Weights of a small GPT-style language model, trained from scratch on English Wikipedia.
Size: 10 layers, width 128, 4 heads of 32, MLP 384 SwiGLU, vocabulary 2048, 2.67M parameters.
Each number is 128 + 32 x the weight over its row's rms, rounded and kept within 0 to 255. Layers, rows and columns count from 0. Numbers have three digits each. The size before them is the row's rms in percent of the matrix's.

# layer 6 MLP up, 384x128, rms 0.134, rows 154-262, columns 0-127
093:118135066141150144119084110116102130142143128082042060133108121102130086175146200096137195129150192154176156153132080131126129165060160112103127136119122128106147145117127167098145157107144074095067158083169193126123105142124062111125139126123114184107152064120167148156153117157157124144148137103094105137152110115121150149129164103161146097169145139102118123150086036159084193145094
093:122138160144101138088108076133145119118149107124175142090119162144143155124114111102145082181078097136167124150180167184150128086171120115136134090109129078198169181063109193112120089189171149133179107112113131130085137125096119114105135181146118130161156105179169135111128132184161105149110139059156098111174169130186151133100090204108095148129105114078130153152164119147190070158152
094:140074182098118098108181169115149115119154114146147136211114095127044088136147118102126184140142131164142220122160128104125182114102129154115150130135115113088084074140094132030135141096120151124137111096073126136151150110131152121138183154107125126131145149112143121142170072135143160178137037150117134118101105125182151074120102147103120128104149138202078181160103128146077088140128
105:177141162144140070124146137154132094124144127123086066160077123175070153100101118132175127166092162119122111114088166158100110143120192073129173099071139062085075131086200099145124119104158140142181157162098083130109191135127147098111145131147100127151096132115129107167113110121083164162092102122125072116176157110138151121113047164081093089173173133137176119139076108080137104117151
106:135084131175144181104134145119142152154112156144150098112129122099134147134047122094076171101119145173078160091143151122122139136159132124063141095139124120141138153141103113031148102084050124167142119120129134148186062139212108127165133142129163133118141095155135084130123144069103105132094144070111137159145074100145129039131166127163151129149092126135185058128097180144140136125188
101:100172125108159128115138107155132082113205156173109184123157163123165151125069128127152132104111134190142103127139157128124177118159147124128118097132188108161093163167159066111100153077150081150156113164148127124094153138141080137060063123184166113122149207135114165098121141063132120141139088033144126028095148129123113083152157150157112177124117140107127103098126122096158104121144
093:149129123132170143111084062107116133094141117116097120121145121156148106179106079132125128176161174125120176103166127157093092173127131123145095220093097080159141141094154059068110114150138157106127142102092115126084180085153083138114151178152150108108117122099104190147192133153096138133096164162159126151079106158063110085122201153055170101133089120139079160117125165134158109090154
106:146101097143131194138146080132163086124122128137124167113150126131084157159069148122140199107155165168156118112114146103148105111163086111196159118111116152141093099115183126168118099102144149172127096134132188128207162142110182111148168088129166182125121130169155105171163163137095147188187089188112085145093102169153087141171077141129167157140167098152109103155144118071095172076147
085:124141106145064136157145109103114131134147121114133142126156121099100127112098138088144123115109106154144142152129145133190151156154166194201136163174208102104132214149155178063079114135142067121124129121126173151085142134150164113096124128184194151150146123137147077148169150099161141099168075151097156111141108131061143129172084105133128147079119120151082169113087100096076105093213
097:150145121135183124098152109125178124144114159106206162098101096109162173121160118118030170103145142123148157218091065091143117133118184190082141103108157140120128105138162105111058089114148110139131117119150124142120112140210111129118187091132109178117096129119124099203132135114158166116089137064144126150150063150150196115098105122156164113101142114126090112139090128148105145180125
106:113083153129123109089134147169146156096167066132071161172174115127091117166144133123112050099108104095156138105085089099127141093136042086145136118141168135136141126068153124091143108128127102070120127099146171104120146096122091129147193107155130135142113139137139150156099156153224187105101197136111132075146128181108147098084132122155079091089155142076127107159141080104126206125089
091:195176188159133190143078133174089163138179069087082093153105080120100106133172078200096137141128101123129120093111107117126136182137170138099141163114075121100163132129153140102079164117081170161176168144167109138088174124218143136130077138138109109100106136107155106138089159158067108129154156155098121107144101085119096083120081128112119110137169148150087057130156126114130136119108
099:136141070201103119154156171116099161155149075105110109111145071084109075072121139107084121120127109136121106074154171093145165094141149163145125102130132094065049079162123127090169118157084110137127140085121159103200117141128120079157162122219124146148128135086116102147190108148113122107175147114093108109137092179170110103143115096118116101177140193177142182102163133112104091111137
102:085172126164169140129156169172160101112134112132173042134144160089117157093110124098118124131114152067156165163136127087166076157158240086174103104137114112155127099096134129136041088113164140185115077167139153133174162138121143135109124104125119111164171119153111172219122116119131162089176135112113132144124139132150126084126139108121109134167084115172152153165129166156092092082170
094:116134137165167135139091189137093192118143095076052119116159173050149173133119130124171109163167142124133143160208151189099118170136160114153123109117088127175046158129113200209057104156079083119094070130150107132091091131136114100106131127106171100124152111129109164122121153106140078135140127105148129161095174102115141145147102160142125110091155127154125137132114130155147204138107
102:154149135093139095125177106136204167110159145143131083112136143098152102074147161066151208207159133166125109073121125121138122128074051138107084122120131154127102098153152143112113101087204115108122075142108099133084117134099151174117154149154125168120106145120132132195117174091110201165055155152121123153108059150116135157177118176138132131142108149136134094089131119109186160083134
105:114128129145127160135166088110109147189152126169112113131114138070119143157095147188151103135077094141184077212122086160113177122119100186137117107132104126109110099089175099181148142131111134132055151155196050142068145175138105126116087111063108177094087114119105099115077121159125118166105143193124141069111117132127152104112121125117164105070101137169149115128128161138069094099091
129:093159078114166097138085117158135114077106090156103100156148164162156132119167117167060142134135118157162191100096114112108187135161126133140177118150134131089089143173114161120117200145107150143104145129146128090097120112108058191136127151132108101129186128026148127131113107129191147073171183079117119098077107150090126127122146122100115123142125146093071124080166157081117071086077
111:082144218115157143084106105120131132112119105139154179129181117126122150124137081180101118113092150148056160108115115152095109121110093110128137078112194093108106083091094109094111126149131139108085167183194074118078172128127133153106075119120187134149152083104114196170120141141188163131103088190135121118060098104127164093060097151135171135097114148143106167133137121115115088167094
105:153121163099102150141132148163144084060147134131105110206193178121171162116145104136168126123114104068154137043154072147108175093102128140144136086110102108136075094127179108175174136136130141124080059057105147144103131106102063149141116166127142120160096149147108141108157161140091103152060117108137132130148170171124167085126118125076110159170175140119101154073133142143120104133206
103:122152143147092161084134136100107086169172160115105116185110144056105146098200109121101132108132116168115107125133166142135152174140201162079129150113137078093119123118167139043114115146145172100101087108124053100076095136092129068195102175097114107133116053174157102134130197132144154141133142121109086148131181137159155076109124126111161157174142174101124094113150106096091097120102
109:183165095170163133082150089118090102133184144146141118134119124117090168151095145114168121140146141117167081060101145150098071152130109103145148105143090116168152131181118215141134106090131077172115091164116139123167127127223162161156102131143161134115069129102125113162114133146123141204108140108189099177176146114157160089102076153083139119099075120117087099167165146167167136167095
109:122132187135094165104181120144103057140161195104089190140147098104086084074113119101147125148063151116124122156103138157121092144158138122067141143115108084062177100080123111202100115118133119187125173124121096147125135143117094124152095185105091138124073133125100162128089114152132080140100165126036134104144150141154157106114201138141102096138083103117121118106096067118170124133073
093:089148122132100071125105040128074124142110122138104118121117139092102122114087131125134122116129120159160194119117191170157124135082143125084142168154119114093124146142099125131100153127117075132103134085149135181144159144148117095150164139118104100125099141154187143165171053121160195157130218160164101070071138151163151163091126098101130071055092128083122092128196115138173179141099
116:064134093147179115141131134095206100136131075142147112176099175151135136150176138139165150137135179123146123175183124101086175149091109162166100139120044161093119107121146113171145141078109173066134063074145117098175106127085112069133128158132133129129117161116141139123087133119133136127146138086177120144106129142156123174119085211057157143140155101198114178125141116155068155126147
098:123113141184138110107136134103150118128105129145123130138098156173114120093130110137137069144148132176150141171163139128080120217138156134119093137066117091161156098132121054132183119152053074075113145105164129144131135170109074105099085113110180121082101111117182069139099084109138134089142088098171099111091127161146189079140144118137162044174202156101155129117130088111097138102094
106:132096099122139125132142117110076057124143161099150186155215186137154110160115104088153142132102105130104129097126113152143079172137182155180150185160084085125153137196170080109133131114117171097121133171138097097130131149109097181171107114171131148183116147137152123107101121154158141139169134156139158096122136060161102125127219076124114138113166166092135182139100131129094155156041
093:076079149178149120112160118145111148175175135112136104195179106156076124134059084134104082112130136107113129099109141125129098106107125051161093165132169114117099145079099153174111124157066173124137129119153115066162096118107123135172111132126114188159086116125202176181141121149109135096089123155104188164117146104125170158113219169145114106178157150185115129132090137175116161115144
097:076140160137083105175102164139138093071109107150214097180189129071114091137125169107166148133073146111123160150127114166178124118134113138152085185084141171141064124157099105081134100104167138131092144160138123168127161115126116193117134067106176093110156128103100090088049099123068159172102140076112165170129113141093091110125168123178130113081088108106110108123158134125125106164130
106:140151176129151135173135154113162076091147166150141134137097101111101173086132152168114147158122121141108096130127162069141162112158173150108111145123158136152105112066155142106124098127120131137176130083121184077145084110121062064123089145139130104111123135212140099146085144045115150130197083116118058194133153028130123122107149151112140136112113128109184136142181059086120153122114
091:091087116094145169158128125143103122143095086099122143120117083117092119112107148092144133140125155085126174187154124164116089094109136095096134195164167162119097168185128136119159159072199120068104110151086130137111094162088110152102147141139086114114137083137116176163152042091122142099136179100154139106167116166115137176171158145105107065065202099159138171178071165139141124091124
091:148123126101171147149166136161128156181155066101121063140136133199107075090095105088102078116168171089146096085100098134127152176130141153133177152153127131131161120122124160126067164118126129126138145162044142127139095144104108180114128116162163148140131121087121131189176157115104169168214164132105134064127210105158143172117077151098136150153154124107168096105136099149093112175178
104:135129125164184100105147040150108093160154140113135175166107129116110128071122110083138212112101130117125136150177185093153149146105168142127112124118114078115095184158097097154096162134130137104092124173205130126176070143147064153124101153120104090127119116097134139176127133100154176157145159123099133120133101130149155154088092143166124117078069163164065119137095102122135074211065
115:113105111137114124143188134137200162106146157106118152102110130140102117114172129184183130122095131138189125104142089153058169162178074168140152159138172206154109153077130140108132113136150112131154128123117124135160077130070108099070090102132145153189185114115152082135093139148129223152135148163135124168105196138174124098135072131127166094105125186150146174108106103155112156067134
088:097101106153115154117098088130155125081078080083124090128103143171183132162153149148071101154142125074169145151162089066152148130101139155149130186133120188094156106133110120142172138130133116110132113131086168143111078091096148095137157161128123113147155094132101143143092128097110126157146065129167091104111144118095122186091167196078039064084171137183102204112166082145140150123123
095:119114097124174127148118096118146117201102134100117177144115019170179133082117154116154159091108121169180137113160114129087080159144139147123175229111092166122126090104187124140083106090167090151116093137136088123158105100152113138102185135109142137183109133137190118124127113110118161116111121129118141164175154088131110213100108143123135135105131172142135050131131102063128145071138
089:125099167096104103145117066111086127063110129114147146123115103168116094056166134106127161144159103107217177079121034118149105145149101170095144154089126128091150088126110126129118124185152135090083120157114096116111161150124139090102175122104074148135123119090118151150130150128166097172133144158087100190067144176141083115143135142133164170056154124080094169117165156168105114190098
106:202133104108118160128097119175186123045138112142120127110151154118166091081091154129063085137129086157170155106179074084156125197101181144100130123147060153107094105133077128155122159182081177068121104133101132131137116103162090091109103095085143111119098145144152091145136162134118079090172141147163127090166176114154085149146149102152126094084102126072171121095159151133076145123144
112:134165203161162143165092110156094149134134147177141106166141098126081165128143112101146100129135105197144066161152107121141151112149098123166097128101142115054141115126119069130179056083120098075148118140113101149129111158177045109156116098145139133153143174120100068153152105167059105144104094132082109086123094079135145132134111114089120088116135128127062162079159162205130081105144
096:119125143149127174137125055122149091146096071078130122055188133132111155181137135140208149154169158152104118039100135147108080116099129149148131095154114089135098092118110127120180187161158085116100098161133109142100148146111138076165114121146161068137125173140101130094167174153079113087122111107120120128152101115093145123147125144134150155156170122130189150131049222154121141165173
109:057145118079078164133126143152105104090129138058089133114147122151155192115163147123178148177115067119159132070152107098123132117145122118116138122176138118133044115157081130119187104098080077087123105122167152128123122118138082114134132148167129161147199076146150141139105160133126117109119056099066095116120112148175111106131142067116040095147135137127190154099116193109130160173133
103:124145140102202123104120188115109108120127098111059138079200141104152111170158170131135097137127102178123117126150106143073124109154106117171121046175135118162172125166138102118073122071076188148083130119177087126169119107083150109144115148116139090119132144127130150175130112137141055119127150156134092104139095216068141052143094132122109078091153092124066127129149145138127167157161
096:156097102072151166118099159118129132129187137136117095144133137125112120041100114046167162129180176161104137108161127096117054159142128142107104177100100081095208125089143111121162148115147104129110126126121149111172144171077113119098142171147132098098149094157135190184165095132182139103116139072120087129081102131097136067120155163156132136106132160088143092131061114102137153189187
100:086075133090125141097169105103089105145126142115092134132145108095134157090158084095093098137120118101102102158150066119199130121167150082121064129131126187183148113110092144111152150157141093117109164118121139152167185096141119097104101109141153064132074109096214145117091112128162204122116112131132092163184176089141094104161114073121132129133112065096073136154125108216136163143091
087:161163118096113192184121097128172155096088115122153129125180159144154157097101167086121172100120121146067084126140192070061110194186155162135161117176133061116130103137138102143084132114119074094149110099143154154083200172147073162123116106178124152125142127106093123116145128146114071092096179136156133102144156143115150152156110102162110141123139149138161126068142147094201069114145
112:069102114145109070102138162051120165122129108136073139158146135128098111151149150149100075105130093043100115209114152075097125159144128164091098142135090120130156074124103142103142102173137095099126150083135139103113094114135159167166173134105167090125051125120165135098183087137164148118173133110179149123134168160107070084191083102135186158117126121131110144115190143101132108121190
096:160116099117184098122175155125145116109118187206151149144122191110103148132099132151194168071062113118135088142127131108141139134094116165127123132165166162105092094115146154115142150134100184127143169139207144116155121121113136149182171135101049130120109109134111107146117081145152117111141151134144134141118180158114145180049041126101134144154104158149155074197061099088089123094120
100:119110158131123116109112086105140152098152110157141085171128090092100144108082150084157158127111169147179128155144095146118133166111132128112146172056123051137098122190055070162147110156102131150149115091118174109136124149189139145182101106086157105051071092073112140133083156156120101161120108154150138132123105139167153133126112124156154078143020128132053144163120139067113107116154
091:140086109098103122121091089147115166098105144121088119134110084135134081104136138153139083135160027139168090159097169161110120134158115161103189129100183103089184095119218202134175107164125152134151133102102153098140065130111117125138102192159111165120124103116092142165150152126126175132204175138075148108126123103196146138105151148140154158116122120083170168102139129111186159167099
103:128131142092117069099089104156145181141177139056125133142127100115131146172096111155110097110151152129053110113130109138024140135164158053146109116143134118066136111142168142197175116104133143149080148150100120106083024090152171140156143082133174123118125074122120190172115121091118149130107087109158125130103097141062124114101122078141117129099152133157138125158145130048117158136118
098:132104107096135117117065120159107098143165168152119161125169152147155148129120094154123109154122075128037115194073109163135074136106094143152191118131166100102114057100152178128140139132145181145104148112125137122105168134184120153126142088148158106123100116134146150109113094143129134150183033138133136164089123165145151138120070146171096098126226106126067057109150063115156134137142
101:141148097106119145152133130106092136118104148173150137105157092054148136125171117156143201140180149124074122094081146099138133166119150110147145142161172145114059139075121155140094143064198105142091111149114138139161140108055133139104099102065102130143154140104176041195122180170081128112120159128147144111107103155118117131106117148139109163168144096159112147089053040116150116128080
096:233123171147122108126116149113133023127110118139147142103113155121112149119140089150130226121176180136118100092129154117153110138115136154090090142106126105137203094129156072105146132092163090153098141170061077148150100131094137109141188161138121118142127163162114138161144101127145130139128099119166072122114136103142125106159099126028193171125102149130177080118106168108101107152158
097:108127153122182117111145123140096153107155124085188128092122151161105156120086120190180143120192166155142143077101178108108069177110115090115087107129147117153147128171126091160051145095100111120123129166121136134147145083060147174110121173098164135139140146082157112134149092140115116162104126181169096093081143181091175100103039057108152151130145122157067170093071141139109147140129
106:137143190182112161130095167120083129117126179066092113175146173105148151154119149116190173053119137201130137127117163185117121087126164128113132111121122145163134115124138145146112097122098138106099109179167136119176139136143105169133095151092126151099060117111114150140178162111153082158133133129085196155105159097098105035147090102170083158128159132120100099180185157081187121154098
094:180152130136127147123077177133165114157123115123112156169135144116111151165131123163122127174111118134099127132130077151138099160135124150089067150126116076121170099126145157091162164078122135177151128106067158164134171108092140096120136181122121157061151157179127135152094093111185149095081119157166044141115129159135101151156077122051174089117100122152208130058076185136177107134171
091:101090146059150114108098156139133158091059185173111159136118102081128101098138117113145066095136093066093139173126104087166118165146087134079119109135172131199175172154110118180098136113116124186154024102163124110173134142162120116179138126127168131148126131105130143140119162126116097097134104132130113153129163158166161117124073141204171153167166128154111163155114099121079119072080
104:176135111091119081112150161190130125128064128087115086120113134131108088131164101122138110142159114101134116097126089137118056178148116139091139148168134151118124118107103188157110158125136165074083161186131145148096147186089178132072099102088076155154137085086158109146085133143125098093136124121170146172111146078115113148142176150132098050128091152049117119093143134121100210127048
105:158158129088127144129113135146112119094125120148111113137097084070167181105122083110125147111096113126104137153117146133197105142101097082168125051098164145092096077090082113120141110113146132151081138109104146117193116106180101153104129115110145124109076133095130188146185090151044087169099090083168084101108079159127092094136126115039160141136090110130172170147126116176113093171189
096:078146124180140141151164062140159112142096121158158108185162115109126181133072156053116083138149108139125162133156166152121147066150144138146149172094120108139079100240101162140090188152115162141103124099184137121117147138136127182098076037157135093137207122069124113143141120133130136158126132124143134156129078082115140104151154152146104189113136135141099119106132076109111096152166
115:106105107119151142163094135076163113087131136190104151150112096064100180121127141211123160109139165168102145143162223053134133176102127117145110065144114120098119138118173124163144133144148169100163110075132111100185148149169130132147126109137195128156111129132144127129210093122097162073160083132160135124161138137152166087160106134187114139100179080148093137173133092134163097084157
108:160119137035115143124196079174104103137087128132189110070083112113142063121090181079094131138121130100156126108106138197149186153126169123199137167157106219119125087125122122152117157173080116140130158149156179141145125154168155087091128156094109133135136111089124104156073160097163104101070139157135094116113111109139174155095105117141145088131186131145102113101137100130090169143167
096:064181133168135123156109153087119110170150058089117108147110167082190131117183199161152132103164123194135154138053161110151115147155152115146101102150098127146118135099119104084110113194136183132126105098139145145115089099090114160163171124109073148057164095106119086092167174151121096140151172154123142162102129112077122116141084152135134177093096130054089123158172159151094151130115
102:132089160116193176138155155096099170108141106125142125194100172094192110151133157121124096147124205086142127093140120131133117116167141162131129064141092150119148141111126146077109119110092090121139118128113112136063165147104089079146070145182150090120102068154124162143122085137136153136115194105198136088127144082180125157175127106113146130176223151108140152124180152148170161071160
094:095123111138154128156163149111117130144119154168138145220108152110149102130189109198051066149135118101119082154125152115181091143129137078152175160102129097127145109157126126138115164069087138159136142089133116128081123097168092154182106081124126178134149152040123078159158123116063083074113118139089109140156103152116144196111171145120092141135161115184102162127155122069089163124102
093:140137109125138153101175189145104187119140146155171125122126132095127120150090177163092138157146153174095202177150137125150115143180140131056108179077129094136148079115098170087135177044133140154161111107064120123137177100133125151128178121112146129124167106116068145046107121110147106133092099177144103145127062145119074088147177121071136139110123107171173150099082116108137121103180
100:122151165071131092128159110100084210154134163127159148158166121081110118168166142122105061091105072134118184070110154166126098127160165093069203130123126106127100158081055147154123068126081132061134128114136132149117152146185114106143154128095138123097120142114163159149150152125137137058098173129163130152131081048112109103131159100178102106132085150172129149131121163133110140140066
108:164126129125182126151112092108164129094072121196118110158140132166141124141139111216111169118134188122112146177108212093101119142084098116146096114097134104159150095160146121089140170111123087127143105077138152031111084140125116068148152091131131122155155100142136066144149110087115180093137102097137127136122117180201123125165122126112102128184174092123106194105156129140145198098178
096:139149130135180122148142164145073141191158181150159086138166121105129094156136167130097112132140019106100125132122101168150142100118100090124172120151130100136103129212099198157138125126157064148101159149080152108143148141171118159106092084114115165094114123146167129128131146145162168122133155077111077133176180165082142072115140156142080154069210092174164094151148135153138123123109
094:142113129112118098129136084114150173137087111164118120105134093109125113153103141090111070102104151165124098126111179106165114170132140184133131115097090096187136109167146077170146162147124092162096139139038189147141119119128161096194154165179124180146122089127105200182179134090124071131141145142114089118115151152133118088165143143062144172096102163116122057136073086178190108137090
107:097151151147185127119094161104156118109166098147086109141102050128093161072125123183135145145208113167104141145114143131136074106117063119127119131087127124191120146138123140115139127142129132166122144195142154133175141152132143103166110169093118142113189164133093052192104143112110090103170139141117091119138115073110151125116115156102098083164073126192110107125048088041114127159170
102:087102139165053156165158102146122133154116183134066106111117108149163136101148122114159132134115130109132140120130094111101145080104099070181104095183128156103073160157110131175087142113129101068120062123196164097099136160106146138067125089088172110178158118085134083146112149116102111135130150123124122096161141128127150175096193154209150148158159107124137185190183072181136142138111
095:134082165149108166103130140133133096162162203067087108149168191146086112163123121096131083140135152165068073118158114153128181152096116146135099097144086111127165106132142096049141133071174102137155090188070145112132143128141164106109138152132178083156148150156104094138127156138118117112101116125114104150089207132144121114127077070142169080163087101156158159115072172108187134135181
090:097147169147131100118213125065074118129192152136128113127132144044120134126096159153123097115096100169187151101097180098137105092088136078147175137131143205090083164126107145137150152088136075129174151071158102077104117128129140129162090122152179120123132123122125109130137126154101133077119087145114142114069173149142072128143066115121072087163170190152154155136154117132074148108171
100:072143108092097148142172095128140080082099075115139181146167112091111119186102112106157115104164109142138143112130185115136124088228151122064089143187090154066120041085144083122142106091124092131174081137154079085130098154116121142143117142185148118133078096123138150101158090095110110112115100094165170145120157155175141140100100103158170184151124107142158125120104114077128112171162
089:131118131099130167130124127146164132123123101186159155156127146135100155151184146183081122136101108144121183142155134133165124113164111133105171133173124098120131131081108142152162122092120087179095117094099151143117137094111127114164182189136077126112191166119175116064045065126182144115138126115113163128137039144140116099135180111079104121090162168162188110087054115043150122116139
112:175121105060143171111108135127104107048096154135096137147113115090148105077130076109185154142149129139177147108118160110052148115110116172144108119122110150181118114180122117138176125127118128159097127131111095158082106145098137153083180166114173171104129161110136119132134128089106123139026125097207148120164120153159088131124166126146109071149129124078212142108085075086165074136100
110:119148149110099104120113059128131131124101122099173087188127169124131111103108142066144137125163064146081162172107118189123076089141103136066148149124114067143144142099084134131094068152200112095092131170178136112078168129142122117158154148133126132119025156142143102128117134163203134104110131116088106170078162134122065140115094148132140120062102142161084089123175165111130147170143
106:101150152192168067111155120151127134099112173147174167144153165105148121149134083102166133147157145111095115072122137154161121082099101104137107147161165126124190152103105130103106094128177122054137138119047116110127128112179092083096124148153120106126121132161107072088141151144166153142085179053099140152147064141139099129067162142104114098091127140144076118116062151039086160095156
109:136109115134139129150130120049111125122109178135098105102117217134160119083202171218155157131155062160081154136120117147155138153134158068138092157122073165162183129129115102123130122133155088141106120126080164070150106090092127067099105090124129136122199069106144094105133098129171073170147103136122126076141162093136102127137109070100113128118134165100095116155132092177169112092116
106:118134223185158100111110132125146120151107130117146100144122175108095099163116155135073063159147120097165083114091150146112064092158043142152166142109148135119147147143148169110162066142138122143114160157108161121114153107153110115156155095100059138158047105133118149136082125116140099162132156075110126133090166060164133148079123126119109052105081163165132120153127154079211123142126
104:137124153116098125104173098206109071177077089146099166144162104121136120135064136117165156118143117118115075116124133113084170078079114132096178168064099107153146099109175118126187082187077172125127089070112157128153117142136121077117143106106139121127162107055125156117138183103144044156129143109171164114106112148092086127088163144113148116152139144093131175084121147157148058142162
099:081104122145122081076095094149147142082121151136093146141113071129145054161134056129148115163178112122130055106153166162124114156130114169138123098133152172106094144081094103107213128148113096131100124092156182131193138113139088100114170163059158212130131110086134130180136108113124113096116136114149072119143158080174136175154108072168121133085103099091137182117089103139106111122127
118:181165078131131174142147122138130123141189172129080142064139136090075146144141099080174136140155141132144078193154193132106119105152120147153161046187128121113112180167115116094161113094083096096121149108167121080143142147096068053117107095181162177175088089136144111147113152102105133150094104120106127150166099157117094086135187117163068113117140129168134140140103127158111101076092
103:157113142167063123147123161088178092139162138104118125156123118059148185154100105156120099116136205211136144159104176124101212115154194107150113130132161122113116154120120093137135138125124169177123136150150146071143096110160122095108138104140154126140150157170109156114085120152181142038128111089087120152071171135087123088115130088166139143170116151181157144163111087100119153046154
113:115185103094149146127130135114173151084167126113118103052086154138161092103157135175110181160089071133109184102117135129182167118119137056084166136148110095096090132110092143101117123175105123106163110050165152091115104116104146091066087148140133077107090094055166167099123115122141144140114172113146090078131169124123147120135129098106090189154204143111120151125113091126101085075158
093:129153164082131120146106160173168125132124155086152114094179152101131127123092059058164085147119131173120101138086101152175187159142164107103141089215125141045099126121117171195139115146074106076150184131153164126137110121154096107150128130158150132142159073133115146095130095083107154145120128086129092161179130120098192177123147134137074090107080147105128121105126084059133159166115
103:055140200125135127091124143098082069089161160148171148096112142120141192132127129089192111152081140095156131097118138158131087144201176086109118138152129083093145113060138137145058086125113144134113131147117096145104114121165153031030140120195136153135139091144131129107141122132149120097094087112162125113111148131114153122116081101172130134080111115129167147114117104151054103093097
087:105125149055141111000161129110111169096105136162174099074106135120145080109089084129134158170160163124156184109126109169112148135147118180114127166165100098103107132140131147123114107128137138154036110137163125169101185140125115141160158148096117110091135138112128108123129112096109145156107162125150098161140145120153152094020124188146161146091091188103112082153149125113081104173106
105:138111104103152136134145142101170105151108119074076184164094082146142138113192120096094169117133119088153068143106160134104133121142104134149122093096093106073114118102109132110153136155137154084153150133087122113132126111094103103074091107113163168151100141095104178153093162055058080128144133118164152106077110171132138230188070136128127057195121111156157109188144132177156130102113
089:130140132129104120132102067109093125127145161176177140163109125103095154187109116152148090115070051071164120089105095151098118093134093152100108101122073169166126152149145130106128099067122122041090150119185142114160094106160140155144163137105148177109099050215153092104059137140151132122144101137128145072150062134110134144120112070173117117149078159143165139114149128100154108159158
088:124183153130036177151112157165144063157159132118162157134163097094105133113117047077185119153067064176106118096093132153181139118112167106168168134141134059118038172107115151104108097125153136121129143070127139118095150114085115109145119139104193147138105112183092132138077129132152158177102125109097106128152154164177154140115153115132106141117157120098134158185116107103136175170133
105:144101110157132144116140174123045146181139147167150127117151124129156084124137135103109080128108159175144152070182136073139161161157159135165116078169123181104093123124147110155074140161111076147097158138150163109157129066140200090138151049088075114142149114103138213116091105084118097150176095161084142085121085097101129167111136111156132099115098117117122167149151169138097123053127
110:116158145133138083111199155071154128153142086145154138152123124162155133141155154113133082112157147103182107110172089106104193065125114178042103096175125127170111144087081101158115167110071138079149138149183131074054147128128121142108172164155186109112126099126082041113108162144160132127165140150135093153121134108142109133132181143081129083134154116132130116139173073146154176100083
098:148177074094147139120089161129141080141131103123137091174162098165133111143144141123148105152152147101111062088068051185126132164111087156129115133085094113134167064124150088124173151164119080106114134148165106116140142160130157151151085119120049064168158162131082142131087067164054157068125120088119126110166126097142156100113161141052113116135146129132175098130078141086154148148088
103:106109086124125114158095097181164183077137110135090097122119092151108122098102115229117057134123209128097097163132065144101158072110139105126093106106112093084184158161111102133134133089105138077079139068104191151145136125154072150136136141069154133109136149158124086064126100096129100126207144114102168085139137121095178108112130143119168114101112153147079139146103137173147129116161
100:119135150170171156099098167132113106151120119146131110082117187097138153139101129076117142136154119140188103134135121146193085137177203178082159137082076141109158055149106113145148143137130056159095140109076089113226111084091165085164157160150061167172164098186121101181128120133150159116163152137181119121117085133157102096149126119096121182132118161138157149107147122113123116159152
100:097117118153094134153103097138107174126136209091137160109152118184161129112095124130126159137129097146111105109078134101170115086136091125095096102083067113184135157146144116194156093066134152195133130132098115117145185135169135140067108157070097172176072202132097212154107168136089091113132147122088132111102154136083166118109086114103183123130096161082119176144170136124100118154151
099:144153210090110098056179121147110106127100119127149086152134186113060144125117085081132123169165157084137108112135119155146144131171147159166142146135159106130103145140174130166153097084150155118153107169125127165069162090113124142080150121116126061090138102100097149142090162156147059199066132123124109114121121138131095029067134124144171205088157143129086145118119174150117137130138
112:155142203159180172165110155136133162091145106129146094101096109119099142100132164170135124151129110069101144021182111123079135143143124102091116098111094157130119107104108115133162138126132131092153072203181158153132149115150161185131067119095093128132186104084141120128152117132080116074184117155121114061186085085157181166159162102124133179111093137168147133159140159162152104107130
100:053103126154115139135083160182171136105129163151198123164208140133056113128119143122122109106121158105171125195182098131148124097206147125112152130152126111139147097118112077134146148137132133218109098098186173131134115097097117129120071105061113112122143109100137152129098195159108101148136148132152091163147179152124164148088098081171111110100134114062130101145126064121106187106132
121:139176176134089103106099149106156125134138126138077075144131151146078107092163135131080146130137169097120158137148051123088164154152182087114179173093160085087157115138096177087126177138078133108083084060108116138081178112132144129121052121102064127122088133154139136182129113113145116090128144133127049117130120066097138130103133100108089123107116166090122185140081112157126177088074
101:096137131137133166165114118084182200147101125135100091136117158135196139167107094127046141093135112113164121151113193081133139112115139127109129153156178069121090096124179132151147158151080125130097116085105143133089104163096088147113107167061071126152127144135140186102142165079133145182090173114080096134099155179069126164126082129193166128135133141193084073154137127116137158166115
098:098139102062155116109128123154134165169100139159141100090091127110178101116095171123149095157174118139114169132124066170137093174064170122154152148049155167126106129126116081161069087096103174142152165106114099119123115121131165142177112076131126052165146077089122172126131109096175094132146090132132120106129132107149100075153138178143092164056132128168081084190185079154118133126116
101:131161114111116080128176131158121087091107138154097131171134200161118116139159140095096100140118103116090116131144101057189126116138064109137079080172144138181143118110164107135069126086064105100073159107162177127084133141188156108129150091146142156159183061111128154167147106097124148150122123124176111144176158174100087105143200143169132122125189109115123062137185107125149080113111
101:187123105127105088120105167042126143105148124125169147162134070127149127058142156117121170138170161143085109124171125105135101150145134147057072164135110108084142097147090126096161160038149104121136135164114145152088173104131180151145194109103168136102117170098135131091184187142127088176144097164159127103116098131126066110151067119106126163087172109126162097173100129082109149132175
092:118120089130148129132080083135128098193137140128120063127150132114124139105167168114105110109092100091130162177156136144120126130168159125103066135157135095107116109114148167137152129164155131184164140097227120110119120096119122185208091072102129124158108194174156106199065176138147069085117132099129111134125080106157154115104114060072129190135143177120078129115153142154154146150092
099:152152142120154140121120135128138116164175140044157130180136137136124179156143112120141030103078038158100095147083110102113137071148106152119134135111100161173125106088149109118121078101124074101118172186141089086123162110134150133135102124121128113140112127153142187110104175170148131151094184144149176086136114108119158150086125086123122170175070182149095120169180051161119178145120
098:170113093082099151153119047140123113150122123106099101113152095092165076136080087163137102127171104178136144106133068146172095149143141094052133133131098136133158132111139167145127121138146175118101117192147179155122125135137181143106138144097101139114145107177128133098063092089119075151129094092119056180208195104122107098182126101104154122144111129153124050133163111161127143198095